Weights of a small GPT-style language model, trained from scratch on English Wikipedia.
Architecture: RMSNorm before each block, rotary positions, no biases in attention or MLP, untied embeddings.
Training: a variant of SOAP for these matrices, 607M tokens, 4629 steps.
Each number is 128 + 24 x the weight over its row's rms, rounded and kept within 0 to 255. Layers, rows and columns count from 0. Numbers have three digits each. The size before them is the row's rms in percent of the matrix's.

# layer 4 attention key, 384x384, rms 0.137, rows 238-255, columns 64-127
155:154111150146116090107130135095108127134125084120126136115138098159092131122094139094107153139131159080136142196115168150172125124165080087148101095150119138136174140137186131098147139090107168
159:083086088117095123086097145123106162151147154146134141148094126099133137140131133132098146127124128089106131126121103154108139111155101108140130112131142093124102144130151138146150105131136126
149:116119108125123167074128156129105160126110136096159144127137118160164136129131126145130105095157146131138102109129116158146130112098110158129117119154139134131108095160132100126082137111163127
160:129119118073086106102108158169138112131126098108140121168160080101118136114143129123113130128115108084119131118138111142124108118136126150125138076175156106170140126146148107076122132110110107
162:124143159146118118129135130123046109197122128113147105108150115138163113119109119135119144097113113120152127163130130190120092096147136137088099082169121187114107139145114118136121130124146111
157:117138109182136090176106165120117119189126080192159125104159113165172125127162141147100145167140119118113155128120105166117070141187130102104109113113124143133140129123151140122132153098136105
156:122141101145143134129121158159118159154166112081105126114142105113094121092146132076105100125124135092128182166142126107159113174097118163123128141102152158158130133083133113149122157109121122
157:124111108159129119162131137095165124101101111096137110133157088120141164130062113119124072114115106165129105107119171103114112120143129142103132112152149166129134143128140147148126120115150136
162:133123106144130137129130094151133173164109152130137112123133130108150125115072132100086099145084113153150106137168181119109124137170193110118116119144098128167132100139099116109129111151082131
159:107075116166141111191137150133106157099142099056146133123108166160111114115129157119116134119147119126132165159112223161101092119126133123109144156142130160148139142127058140161140131191098088
153:138135161183116118106137147087102106163121108134071147102132087116104108125127143147156125095147109113126157157100166109117131141147096142175150131167153097094131134181084120150140125127095127
158:139124132153138144157147120158157108125108128119132153166141089115138094122097122109141149104166150088123147151119163137115125119116122130152149164106114127084102125126151146132131155111134147
165:170158152149115134104096121073146096107120155112113142118142106116134138146149119110133132138068126096137131126122136115121146138072115137114127115133120117140087128116125145131192168124114102
147:109113125157118148129114125132110154122157143121140129117144114132114112120165088149125117093175104137117132135122117139151157073130164167127160141146110126129073151159172103134099147125146097
155:136114161111126134125130121145110154117172166130129112084125146107124136097108135137120137163131118116102132150099127148111065145126118090129083132142094135137121167124145119087117107099119127
150:099141104138127099116115122117120138117137150112127114193137160131091160138159151091110139160116115110168152101111136115144142142087173117116088144132132125149151133132143139108147162153147124
150:122130134124125153147112122129140130115107126160122113096075122136148137120161122113150129092130109108155101138140133134107131104131132101094104142158135121102142166112114153119154101164147101
156:104150151147166141104127119144121174149136118136137137145110166072136169113143093125139138149124101114179107167123120158171098167165147138114104155132111133166150166120158146124165135106155129
# layer 4 attention query, 384x384, rms 0.132, rows 239-255, columns 64-127
161:095154141140098119090133133172132122132159158113137145122164105156113147131149105109117152125166083162129068079105143136117147123148095107131119130152131135125111115131150122147172055171137100
151:142122102102107143086083118116122142128175107128145101163092172140134122122132143133151095102140138110094108120106075104155106094112092166168144101132134122148127164112130082127120130145171154
152:130144127103133099135149134161107117120115129103124144164145064142131098179142096127097154106105137115102188121122113126187113158123106130156090138136136115159127116109120143128094142144108105
159:132157157097140089130136173171133100162094118165151101107149164114157129130150124145119093134157124104079088124137148115083099128146113152097114144139113153100129160127091113162115089125128141
151:121182107138141089143098154110104168138111125139137116101141138151104109126111109126088080145138125091099123078133146114084097136160118111089117140117129163117129130122145142124148169121134158
159:088139117142144142151156160149101138134191100122141111105147103135088129116137147102112122135119118093159151143132126117130139124104101126126104120089170148174149127138115111129143107106129107
158:109096140126113110125168146146123134120106146143149127110182152143145155179067131116118110132169116122093099113124074156161145133144129132113145137154134125149115131111149135152121131125133149
157:123141159134119150173121129131131122126134114189134100100127133093146121144064178105115127123093122173128137151164155094103112139153114107082087071132118169118143115131090123124178154120112118
155:128117150143134115151133152164127113117175054133104148113131134196061107130122137129144148155101122117074112137134139123154082083089095104148156084123127142125125153109083120112126143129101143
149:128123160157134109133133088142099122147118130130097146100115132133124113148112112127092109090131146087106160125131129082127140130104132111124079076169095130105093126217079164151090122121116145
156:134131130160151136117135171150131154115159169097166154134156127134142112142142131143091142111136145107134145159107134103148130102132078137140162126089096130117137149090149143117143122090124127
153:146127165163130106150118113088140128175130114124086141109138100140143132114166115134138138160110134137117164139136104119109108130107115124143106135116127165108119160117113157139152148142084094
148:137191156137131176155159162131132125143137127149116130144161132143095088132114104118136154135161103158100126131130145148096098134157137155110133126114146168148139132143124088118113133164142154
151:114127135130135143137170124130150135137115158119136114130178140108107148142117155138080137156152125158175149165076168120163125148162108126158135126131099160098138170082070128098115150135094108
146:124146127165152091109084184117119126123137144127116130137161094130074090115160159108108152118090132161137135119136106101125106130138143127117092097073119159140111128108175150079153125146163176
149:137104170116132150126118128107128149096133131135113139074126092100102098135128079083122093134131099121118102102136112120129135165099131158113111148157137138149105172092131136138165103138112114
156:098106143138119107135107094093107107120150081144163100170131106126155141105203124164142123171145118124170149121124095139143104144126107148118162105128114131148192158147124125085147148105144119
# layer 4 attention value, 384x384, rms 0.17, rows 128-217, columns 64-127
107:145137124095163124152110118108145073132155132143111101145123130098071156124121140141120129098112135112103127127119123159114175094155139095091139120139132121139164067154135104107125137169100112
114:145097131117129077099099139114156083130095132116105128164094116139127152140084145144132079135125132128122163148121156143117149090101136123153167133110080105111178143155107131155157149124115118
112:135126140119084106101125129106134145143116089135128103134142125098105112117112166107160114125140082094135121143119132120124153126143091127113154156100092121112125084094118157147164164154074145
110:157068162132112155151136125130158093133115122112126113167104152117098135128069125143134150119145093091172101093126105113118096104099121147088078119131125151104123162127143113137182164168151135
111:122142118178129113116151122133174098175088100163134132108118102120147106119145151126118129166122147126134163116133118143123145121149135144123164146166112104085124229135141143114118112134125188
113:127026138084120118097101141133143155122102177120137141104094139130157151125156076130124086113128090132117138123141151119136142139101104131127164094126141131103152089130131177154142127078103120
107:123129119178144081145152160102152127111145152173096104151144132153107124123143173144080161104157148178149138119133130124132141164117140149105119162159180156148123126128115116080172163119096136
115:144158152137139124118121103134141147114101113089122143117062175148094123158124135210168128123106106107096137128110135157110084117133152133140130100152105093137134113128149128116119124129134150
113:139102117135141109100142119104103158120170159108132157171154163182136114123137127149155135133104119128151107107129197136103129106154085168139133109112112138132149164137134129131103119112154100
115:090118099097148145113109097132044125130144125121158134118135161108158096169163130120110140156114113101063154139107093167157166119155113131116166105179074181115140080116063100149140100144178141
110:129078093121094108121126123138106125172144105098095143138111064123113087094148104126156146120118112135099142121107138119106124149112115117096096135115108146128121114105118139122114124091106079
115:075084099161109183126115113097138127163148139152159126105148177142139118112150127109121117123129120123134109119133111099123112083103145096132156134132144111101129178144141145154099160119106151
112:157128116107130116139101114138144154170127140131142141134148098139069117099136140132172145151161129112144154090133166165138139134126118138067122147150095154094129124142105129162120166128113112
112:151120116095139173151117114158109123099088139133150120139109130105139106099145110109130109168083124123126100110128136125090126086128115127103103088133065176131131105125140093156143128085123133
112:163120143111151159092050179144095098119144139151147132179112123171167131109150150138093121120149121160117112154151117115117094146147132089139163161115124139171141111125142140130120138080121138
115:130187124117201130104125133110144129132137154190116131155105117144123122150083140127103143092106136118138141101152126090139120115143103107117109134140125094122103126071169153133182130117116151
111:123076144183118136130145137119137159122099128137115126115129138145167119099143160145117084127125090113161132121142163143146091142110138098102143125140091145127133137120134144142104134134145147
115:094165088111133111098118126104151119162111102144130155137106110083099152135101118151152126117151095147085123122115129147095133084126114114158128161134093136182120167112123108116137123102101157
114:145109137165139146132129143105135131122098141083125112141126091115097117167135167125067147169107117117181084097151142137125103085117099146135116139136143152138098147145124167147163115076094113
112:176157131085145120144153140131140123164138100094123110153176162143112075127111146102147144099131137154168135086147061151091106163146115116067112146087096121143110130127095169138133120126091155
108:152174150142090195148114119146094176147124122140087100138165121121177111116154062120113108124119148103133107137113137129174098128148106139100145161148158142121096127082140115146122153150099112
113:096120121119138192132153135109129112147102140115085118122111119113127095114174090143116142128110136117137093146107132168154128121149113088114153106165056145173126132121142109090110139097163097
110:134130106149133168138119157099144149129093163125132130108085103141126139138129111132131169111109120122172138124111154141129134112119135138098137122173074094100093129154102114113108177106151130
111:085141114113146128125122091097123073109153150062120128106110166082123133120170184168115142115134116120116175089133146135097166142168121090169166147158131156131136150102147146126161185102146082
110:119131135162117108125167116157104123142129132120096129128146180136170117133111083134113105131131125131134120151130088146105153156076088110083124135077139155160099126147138137146148171137104188
111:135108113121113131152149138127099193067110173114108146116119088133104134136123087178117138130151094164164138115134122108116096130115164118120115138087103089129144094131115129065135188133125148
108:135127096078140162178181095131114160069074104146135091157154143143150122077111144126158151087144157127163110180125175079160114148142100129110138131119164118139102135111137099099120186114100121
109:125122144118119088118104133146118178150101142101117139089142121148123124137117168160101170124170107119136120114132097128087180134118130113078138126135171138168101118096098153126141151122084122
113:158145119105159158133171121122121171154136110144154150142056129090161104127120098127123128111143138150159122121131143118103150133106129152125135149114177121149100138154110121161111133121116100
114:112129096132147127145075095108122126133156095106115146132112168124120134160115152130127098109116120120085159118124149098106105144106113140164088158121139166109114180060103133111155143103134133
117:140108142136142207108160143100163121145135139127135117125150128160115146146183130156129178122154094114113155120128154150107120105141138119070135102121116163177104115130130146173159147104160150
107:148109146107137138154140134092145135163123144145111139071124155085152139133103140110104108135158144149094109120152142108122104094110133155174133088141105134164140139135125125136088133138090151
114:160081112156100120116160115143108139099118110153137143128119126145141144119111138156138152142126133086133205140124113103141177167117184128151118140127097098138117192153137133122106174117121157
111:141149149119159142143112156118137113131151128111112115089119123132071163147109150120120136154136115159137073124145112104140169183142117130099145113102143150145135162169092086067094157116144116
114:137206107110131128122163096139147117140131147130135087118080162122092103164141113166120149142148089126154161140097150124091163116133137105126112142109061121094141143087112144142138112122115148
114:170152121081139125127107133128177105120114139106117109135075106140148115136159138132136102126131090114128155154140120122107129133120106141125102122156169150140132156121121148150133156130139120
115:134141086103121079152135114136148137135138150094116149108136129114118118122111132108112100135133170135100079177139083171061164114113131127147158089131126125114081114148123162120125127123130124
113:075130133101140124133136089121112120160107205115149140145136123104143121183115121137142101098137125139119097144129138138131093128092089117139101112083106122105171111114143118156131101108139107
112:110151122114138169148140130114102128139137144116142118108119140188141145089085158153113149129138122123118140081138084121131115128140130116161078118165108113098121138106108165137156160198123120
110:133136123133111087123103171155128124068120121153115101137154113126107126148134131142137139145146146102194109133110136124138117104132123112129115124161160118104135166166106125129157104088130138
109:133148115124125115166153123125112147128141168130153089127130125100103105159100128175106147137114105167074127154124142107169111089096125141155119168178095157177104111148174161115162133123107178
108:161093149136140126162121144143129146118169096138156091100131084111148106094111138140090147128132099200151125111135120130113149100145109151160113149128133111143157121097121137129087108119121141
109:137133165139091095116066162103099094133125140133101125099104133117159135134121124092108108100112103141132155131115139129128102112141102141155142120145107042120098155104134127110121143140105123
110:137126139103130171141136138127142143102113139096161125142137149159139103116121129136160145165131133126148135124131142142130168117130127115151114172136121099118087099119147101184099126141138135
113:142110155136127168163147110115131150101168119141134125077099098122099117117172175095149116161121111112109150154120129115123138133134110118128149147125155102129136205134133114119181107142107126
114:106125129116124146150160146142106094162122107115183090114131126134152138105129135065157165134105100090081109133141136128080156133119154081096144110129180144129151156108083150118186128115130119
110:147133143177090140129085075113148128125119085109139072153138152118111098168112159142156143173111103146110115127121141090146126115146115108130142123098129149127149108125142148125071143100103153
119:166109131114116124115154153138124152131142156092136118110141124106067130126141095110135137120094131133075091106135119072122118158140127140170138167123084107127112144125141141108153142158124138
113:130121108095152136143088117158069122067119172160101096105124128127134122133155088116135045098093115147128136155157151115112128125090117157128124102163080099116123151155126145147145124121156102
113:121123100139157171125086138136131082118135143115156144162142158156147129160117109114109156109140138120149156154136132139101113110106088122138149100105121106122106135146124140172089166136167104
114:146094171138120134116118170162083132153105158130169129131088141150109117142114121161105122165125136130133162154130180141163140143148129133142124138118131122137119126138093145123122121097139146
117:134098139116122169146102144094120180107140112164139157162142126148110143115148123112170118178107095142121164130128122085105165115134103147124133145112160129133097139134102120131108116132142120
116:159147114153132133114136134111121161150115092161122117122126086097160126170126119146087139118127137137156128154130130144094120106144127103152125099135124136088144125142119109084157092119131103
113:149111153122140122128109141159146114170110145117141123124127143145137105099160092103097157096092107117091133128138110129106134126126104141167118162103173108151117143123143127109117101117151156
116:130098060171116111120133122129157120122099179089112154110138143110158156089118149142179104130099116127128100086143140145148163132142135140108126147116106085175149188100123150154146164124101126
110:088159131124157125145095140107132142071153114076123157089162131125119138135155090156156148121113175140174116075121142167121117059135141076117110172133148117142142121162125090130129116121103094
116:123131088112156137128124111084146177109170099131154107111120123126119152123127162106095164132114116107114127149115156108076135130129140160115100110142115135166127138159132123140172160076123122
115:158111089154162146149168140132116102133127144167097114115148115132118101163123086157108122133136097133125143135138131184133118135131093124153101118107130125115118125125129124117155189150113129
116:111073089149156154120151122161130140132154138115168121125137109131118129166116094123130126138070117166165097094140148140055168138109110110168167098132145062120098123117101131095156109148133105
109:134143145105123082142132111120121093111083120110115140110080095117148115102144137150126134168127138154139144173160145152134094110123173139159103172120139142131140133080099100134144164102141152
110:151153132200120095136119120130119157112132109107178134132174064141123166117186153139102126090130098133185121130126112097126144120141104128133124134096173136112119162175123126132123152139140110
108:121104127151118119117128138154099157137117096165094174101091145080121177143122159085101123102115153114158093133138133136097126113118137139129140112117113118138092130093115143109136140119144135
109:142117099114094154118144115147128137142130104138137103118112134148138116096106132178122135093131109102066105134137116152119076087140105152135133204129178118113086129164108090126127129149089122
115:163137074133118122138071163110130140114095089142119143170164121133125119148154095151179140123101164130159146137134107119171161145137168128149113150149086150147147129124148126157107125140118109
117:122134114087108162115107099167127094141127132092140135146073085150147139100105107154107132138138135126122129129127113140126139149162149129125113086058118157106132115106129147118151111133125104
109:114157120136132123087118105173162139137121184096124096112128129097101142129136118117114138166154078085095113090153187160137140129119127125131114084164109155092119134123145115108138131134167109
119:084148151148086143137182167123145137071063127127114133136153153120160114128122140064115133124126120140082077127138138123101160106129140159087088114151131120119119122140095108113119168165091118
111:117170116107146126086153119138160089113136127070160090146131104162120085109108096133142115147109111137143133135119076139108124179131164138117157106101089138111143155077125125098114166096071141
108:108109114092149129109108132128116142153107095161142106111142145099110118115130062125110162165179138109129122183133163126154106156143103119141064066114125140140103165127140152078107083141154103
108:112158114098130136119163121164155132169148180097110162169113139135111099157125143119097115110181141182089122125128161142118160162089145124155112133137109183123121136120148141129093139138108141
112:100102133104149158134108096132167144137137112088134122118131142126117094122136097100154120134118153141108098128121147151113089154104133120157146135149131094159108138143115133136138137125157136
113:111106152119144090113110119062167104130141077117095137129076134143156108121119108107120112130128090139123122128116133106128116110124115151157119118131130123211125100114132119165118108118128101
115:137115086158153081150095106158126157160145100137136150116161166130123105133108155149103153072140122142129079119155126121141156148166156106112134154115169095092149142127144134129127107120105091
116:041122104095114090140159145120095137108092116106136128149132141144088128133118141133123139138140155162142153151156127143156154123134160117150118160116190133144151125148137152159123142112088158
107:092139109083141141112152188092145091116106083128138140138129149133149152087073131121123114125116110105176088129120119148098118106098153116130165134081139092165134084119140117115139136135132081
108:134141086122112105084117133139145141105140103129108132121124105171128136094127104130078145122163134127165128114140161113187177125129112112124174103157128120133106093123096084114125123094103148
115:107150111092158134127104169133118117196102138168129096120112140099092109100157109109122099101102136155136126104131130124133160124184100127095122119142111119149124097181121150127104181089080151
114:129104113137112104179127113137122117111167177125121148112134132104162146172122098117084129124124110123141158146148132130077108104185151094101124112134114149132127166153127127126097134144094124
114:127151104110100139100155118156105140146091128126099144126102106132133122130149116141118127121144116138121103129133140100117153100149125140101151130150154113153168141111144132120120137127159167
109:122137147106148114103124158101143163133124128145129137105155183137124140148099127164154126118119125147160180123103111185135172170115126141143094093136145144140103152110131137142142136143114109
115:112117155119127137164142130110132175192132124177184170136137117120071102174133165159124139090157148183151099142128113127119117109115105165142142118125136110127107153133118123113129161122126112
113:155140118150136087152127121188120113135087114194119123113173113115146135108152182081106126126182121125134105137133159145156109163144096140137116128143131106068108116134157161160112123119080113
111:136101117108107138138096102150162120118162120142128131110099139091156088114126121106128129121158118105129133111113097140093096081108128121125118153167113085109145112101142127113148122084122135
110:133139124136055140133129138142160153163128132162110157139133153080097160135129121126147123180115126144056159155121115130109105138163121130115126164092109127151083150139117139179126119139136098
111:123112130101099116115153145143158148162147140108132114154129112104135152112203091127116112156136177162099158127125092148175108162141137134155115140140101110114140142162104105128153125083059100
114:152125148162117148088112153153119077127148085128164135140142132119126139159110128137148129169128126135122142080134116197106146104120132105126135137072060141152150126137089133149124125086146093
115:164151112180137127149134137113157114130141111159145142152147139137156128130142143138141140117172124188097139118165120127158146152111106115130158093124126149126158157160122150157166151120141149
114:136102125144110125107103127114115069157115133113174098155094141112089128132105110107140108106133139150130153125137150105138125151140114147094095156096065133146148133152139094134168115121107150
110:126095099104098090123090149141139124127120127153115129122137178128135136152110160140142074112137104119129135112119146075118111179130106130133126122143141144158134140151136121131163148147128104
113:108128176133140129121141090175108132101126104129127089123135137100150132108123088140164104124106136126111149152118106123117166119081106120109133154107081147126084128133141122073117145145145100
# layer 4 attention output (transposed), 384x384, rms 0.146, rows 128-216, columns 64-127
110:109125149101134096089133136111081138172162130109146138142115108148152141123080151073126111135138100167119109150122093073130119163083168131132179111158120114112092166152093128110132128113133168
115:129117093133108153180161121127103098184121118151131152155094174129139160104143139132077149119112139147140099064103122112174120132176132148161093131127131115138127068114117140121118127123161117
112:114098131101113135138131160125060135144116182123099147129152122135141183095128145119131152139103135140145140136122061134134152150113132116103120097122167072141103116122109155112138104129140131
115:171190154124163139127177113120102130138157155128136138116175138123152122164104133134173118124122127141108164162138123102103121106157171120137144134158167125169132140069107156137109145112109137
116:132116132105174110152144139132122118094078147089148119122117135115141171152138153098123093112117136145113159155106118096092112130141119072133112081079125141118129127105126150142130177141094135
115:110128118152119145102134150112155113118098155179131100112147115109110100125150132143116147169122098132111088118127120096130109126143146096112106148157162118171146154108168127126084103115134115
110:111144151117136128111122082137073118151123110103129114121109112114101131117113124154120135137118135110111149169127169164091121144099101105128144136149106077121126166132130095123140146164112130
121:108127198161124123125132120151108145110159088113134141169126141141127132132132086108084104142134116151100112123131151125131134135118133189145172133128118106118141116136149156133161096131101133
117:112113122168119116147127148077116141139144146121129149117128109068142115088109121132133127095118079107111144105099091126138098138117154111174133073153166103125124137094108111141106118121092159
116:136149110125104170114152171124152162160183138135120158103144161131107150115098121121132113145128187160164127128125174106108098144125115124101127153094128115187128175115150100123127130116079123
112:115149163136117137109144144126089169102146138173141145095127135132109102120150134156145172102119082137132134096126137142143136169137147143162087108148094139107121151131141168158114123158156137
117:090108156147149123106129154138154149143177136135094155120138125119130138153161165114105090156137128141155132154134125146094182151178123140091118087121131177122119069133147060159121111148143136
110:118086147135156115114138141107095146132166060128145126114141148151157130162157120117157174120089126167152067190171125122140137136101128103124144145115145119139129118116128105155175112131108134
115:091115133142093144115141158136128148159117126151121151109164114157117124084101136159101112098137132184121161082149108158119111113123158122134129170127145127151139127131154122112121078128158142
115:123116111114124094137171095143122115121194101134136116120158115123121153130127148081125149147136165103167120154081123115087128141135134132172126118137117109074104148125141128166120152130101146
118:101134143117129101125155123148167090147126140176129143083139133155148151108138100121151109163103076150133171094187154119148116125107152141155119111129075117117144115131119119143135116113130096
116:119152134085109106121114116124110158153127155103132102101138159148113134113087106093097134149100123143152114108148163149087135149109115136166135140137144140119166075154128139078108100137114135
117:199086109126162105160152126125105145106141157144102133085117165134122139139154155113091155126129140113127107106144144103089146149133116098076126151071118153123137109138157181103137131160115118
114:135132125098099108101156106146134133100112111143144148099161146099106124172114162156094135055072148123151176163154099140174134107188144145132116131152121132126108140159138098105127151078091141
111:106118134100154150122096086134097102124139132141157120089119095125124130092128131140088153169127133097144129132214139132148162115123130118156141135151129117182137134153141132073134130201141101
111:129151135098147134115103129117155121102128137106157150146092099150105168116100143141136109094111137118120127164095166093121149147088134111128080123148102165121116130118152089124148104111132109
115:119128123106089079118054116145154133124145152142120086101168120112098121167087157119085128131123089145119120160118120161102111147155159119143089133138139079150121121107084114149121143130121179
114:106132130135120072119114095150114113130125070109118148141142120120138142095138166148087112164115150087121130128109173135175108108118097137129122113072168118172166126119132112134131135134135121
113:132141185141136168126105133175113127119144116113127102119149135142147111095135105110117088145156107149185090103169135138115107123123136134137145133123151144113084125125101100056096071118106180
112:148077149149131134120088167108135173136093126132117123114127085139073178115160138152158191109105134127110131133090163105148127111124152160106131142120142106129096109110166087122132099136174125
115:101124128131098124174092133150104126149160081161153158117158147126165117104168144127064127084129168097098136114149173135109156120120130148152146148129163135123098120097128148138129146104107108
114:104129133174134159137093112143149130122126128144127161132084168164147140087124143083093129180130126108116147116195116155134151134109138137117163133118076130140162124155132088146085119171142109
115:136131159114167142133136127149123099090101099098119123141167105101124122114129123090118123071180101182113116123137172132149131104126095129127161123123110156104151152137138084158118120130155113
113:099102101141118164139107168119140132118120111142100149143078126110143176121132159126117138154107120079118136126125152131125094091133150137143121101097118126074125107083151151117097127151161139
117:136092127115192151147143150130175151088098141133126119145110166139113100105128106125155116065111131143144148098131108127088140145134103139172155120148125089119100087127143100099151123091142156
118:093137148093104160140111109136108136132144119122128182091090101090124101087143133144106086142110180097167117134122130108121122142140130128138177181150098106162122141134163124113124094144120116
115:132157127134136142157152154120118115078148110085137142171125107110145153150125169108127171104173126109115123139110084158118138138128099112084128174166078089115142155110152117166133141134133082
116:139152139135134112102171100130154128149083137136137100120144115111118120093130144143074131124149164126140145129124065161152144117149097116118124116102158174102120077135105149083145133127120112
113:107167179096097113127100070159165135126096133181113128157080168120138088103170133140160183124158129125106139165144113116106136129139150143124101145116105137135085069129182151109140127169118141
117:142115147140079129164177120123102114153113080097075134125160173110102097170116133128125130099097157168120079179088099138115090148083121131086115079108168119126153142180166154123119088134167137
115:122103135140147117148129135170142148137121146166142103123149153101133142113183098154143144134162124127125123115133123131146149119137123136110111154147124123092192132102084126153130108109113143
118:152104164144085150145111118159169120126118151161184176125138081117134115093140143142123141132109062125140097131111143156133149134154149122086125128101129200168174108171118139120122114149112116
119:187113113139097073150113181128129105138091096135104156120136128127076113059122142143094112127128107108146131102100105129137151113111153133129146104102136104119128102143144129155133133123102146
115:097098106117139115173176118119116125145169153122144129130122134094094131188144111106143130094133092105129117173168180118135129140088067139118168165125133093131116114089182177137137105127107135
111:128124157118139143117119126140112109136099099144085130112141148102179131130108148103137109118144123140096124099153103142100108139138070132146098107127164144130112169113204089073162114165069120
113:101146149154144132086135104146152129119133148103102133127164168115138132133149149134159119121128109117161097111100114142099089140141135116121176140098135113117125148099115155109129145118125075
110:116158118137131177104106082098099100125126166126097150179119133105156116110156084129173098107118144062126124130139130149102095111133091120126093151151150141111120089139124129093132138143136128
110:174146137148143116151149176146092097120153124123181126120165118152075134094124096153157134158092161145106115087114116133132148104158125158116085147120137146118090156128124141134156107135130143
112:124135127131123151158164110116163119160179082162131122128103109113116156127129132163141112162162144088101142147131107122124109127127146162113134133082155126128165120129164145119115118166128107
114:128139150093164139125140111131136159146122170130140133133087129150167120139103091134144155119121143118156162117144129105117164126129144104148115150122157124126150126120127139139097111130153115
116:115091148132152119094122123123175152100137129115124095116139122136107118131117122173077093079104154192136128130153128145119119162144145159131080151138133122135157123123122163125132116116122134
110:087154096143122110155138147164152133139120118111171162094091119137096121171102143078140127109134120135115135171068127132080132106099146124137134123142136147119116115118131108107150107105117140
120:141116131140172130169098141136118108132121109193160140158138142064145142163161157132140138125111121101124117136121134120141143106125131129105095110091158122145130084142113104111121121141166168
115:188103134127132119108169143120143152178156144127147124160116150140120131095116119142135133120160149149142121088147150148128155113130173144081131133149146120107168085143157105154152137132093133
116:155169140093088094134113097132167111134146108163099091132136106129123149103135153144093119137090079094097094131117103109128141141145144157131140162137106102112168102118200132135134125083087187
115:165143145126129154131128085092132112124099109146120135108130107120162117148100128072085150141128177094115155121119132112113134068124126146075112160129160132122139147119149072115164117134092154
117:093100107106102099079142094122136152123139169149158118109126146080131129157085183154130170140100171089111150132115140138129101182125143180159088118161125164146193120129111133144134137173183120
120:124115138095122113154128109113156104112089095133153103097067125118157129118114146105061151147141126117153134130152092091070102172149122168137091094156103126105154140106150134187124139157110134
117:122124161151100141150142143168130110104129109133134131183140137113123162121100110176184154147098140091117123133191157166103145146078151141100137089123097123125154128163110110114127121121138089
116:108185092103117140124156153138123130142166125163125131135131128139112117149122114097122159162150103095156118134100116120122132071080146172100148122158145127100170131078122118150136104117130116
113:113167128125124124123148144143109100154101087155117086125200137126111086121091144100082121125092086129107135117102141101136143174134129141126137140128136156138124082128105170116125126104092121
113:143123151165119154133163143077142111102097111139120125107163144112134119162092099118105115135138134172091120146154092140136113143112137133171146137095126113122200086104089133150133090149157091
120:158114192100147113115119159146165118138132129172159131133144147113138145176131146109118102085102158075135166098121176139151105099093116139102108104171098089154125108118160122162105095123139156
117:156125113100148129098132131180122135128103103147168143168133109098154070156151112172091108128142133083134115126116130089122104105106177152120107115097097095091134107147106135120143119171073126
111:144143123138101150124123152149160124099132111179147112145126173134112068170124099109166137151146102147142099120133137102118108150134139137196141138096110124108094106133152134156108166124093136
114:153128099065133140090118112157132098112153144169105113146097171144174116157122085143157133144109188151195139147146145116153121141133140162081174053087138176164148118119138143111119122142156166
111:122179101127153118101159107106106137077106135115168162158154118122139128109109110114109125163096125126077145132151127103111110109131138091136145127091110141142126102156157103082141108129110144
115:107108149150128112135089124077105104084155130159135112136091143132113110158116123134142091130098177163137084117102157151112135094133144130093140135119140166154125141130109109094098113144181084
117:112113118217129111148127110116185135122114165136120157119137094102179172122119171115135154110143102150103105127066112118113139108119110162124130126150126119089088116104113143149137149114122115
122:127147128141093085094128117098153105120107158086147084159171082144105096139135106107114142132163158116174126127090072096131141121123118114134142165130134147164100128166124104125115147118134095
114:123124134139091130113164146111123128117148115132107111087113113146134158118101133131116141134095121101134173139136110133126131093146142137150125156113154150130128129108124138118111132117076128
120:114088150083145144115068146108162132137089117134137164100173077121136121118151106145142125129131106130198151146089102172163163102113114148140131097144130120113100175117144140096143109146125086
112:114099131163101130140141114101134144124107170166110143122118108106119130167130086090094097150130104134135103125122132095126151124203101139132132129156155131150089112131104176099121115131155149
115:146154152136131131160173119129142126109139113108133151151121148177131109104113173158102123107112113086110147102116109118127117121137144141116151082175159135153121148140126111171164103144139120
112:082113161134127138111106099135120108110163129131123112102136127113156098108131110113193090116097169116115108134147101104116099118153138142109134149114130137119108098171088085102110118066086131
113:155120138100119091151123122136115119115131143187129142141136147113133143116104163126112136054135113149157116135044140159092160124093118123128138154120134146133159091147181132116172127138128137
114:104127133127121161146126105148077166144123145095122146162169133144129106124129168134108135130115110117101123136160099110133195173118173144153081118139111099088112150149093110088140146089121103
116:106124093061119095101184106109146125166096097127128111124060079127125161125169134135159120125113144167086133117191149155117143147117148146160117139132138143191095109129102134104127139139102103
117:178114152143103131143095116154127149162099143109135149112108075159181106079148130073141112079134107121118092142174122117165122163157133150096150090075123132132130139158120121118118127151154109
111:173154127158120089140106116165095150134130159141137124100119114131191130146159158145181085128123126137128120126153195149146131153127149160124114139150114131099154094145119108085152085141112153
115:167107145164129131134116110158135100084130124128116138134122117105108184122155168100103104160083153133155097110173122139081109181135095140088135145106108158121166164103148200122149184125129102
113:128087139133125124117123120099127148127110113078117133114114145142132093069129122128077137148138146133106053123168139158162122086116118151131142140155107173118090158094166129109127123151152146
114:106158095128130074135099133129119100169113128142119110082163128156130136099159165117144117128113136145145115080145140109150124155128114082120090139121115091145110093087122160131157109107142135
113:124128162145121081139120120103128161096178141088124095127134210130112165118135148109118099100135125086107168106121127114122135154091129180087116114102149150157085138159143145097147139129117192
109:136155111158125164076134121126119121112142126147139142136111086133134153150142129127107117137104140113119136132074096128109113125109114125140174153116106139103110147143136145122142095114107122
115:154131132145155144094109181103101103109131085099142156086111135115154129132111121110126161160142151093170143172128129139149162144154137149117156080121100112141146116132132109113127099151129110
115:137108101134134141120119116105103117114134123127139116098094087163113142175116096190160151075095128143125141123120103143165126149120099148125151120125098129129128126149117112098110123126122135
118:103145136105102115129156134115124141122094100107098170115073160163074130171109123144119115168112124128129163100118182132148157148196150148114126128120160139096127113163146113153129119136115104
116:155080113110150126134135120115088130156115146161156080126147176098118092076129152117118140150113104075103107164066115122152119129130128123128124159157122114128167121109167112133139112180106122
113:137143165144144130150108158145127102144127126146136151080130123127127157110122140111163135169142092121134133123081125099157101152146112134119139127130173107163128079136158146117123138115117112
115:112114137095108106161141057145105146163100106096107164105139154124145113095126112124106129171123123141144190120077136073156149134138154150157124125157105129133140106170088154113112129109068142
118:106022109158143164165130132140096075176114137132113103134075133154118130145134129175121137181092116112143087124161090102138115158136153158160127152112103115114124137151155080116116096124150128
117:102140131072111097142195137165118119116143132155103163131152128136125127139132133135098156132149126081140100114090117102129152096152120106135141120193145142121084113172118141115115120135183121
115:150114168172130070116163160106137190098116164144139117149137094148097103132093080141170139150118107105081120110162129080117131185110126109118142086132181126103122092089147144136115132105147109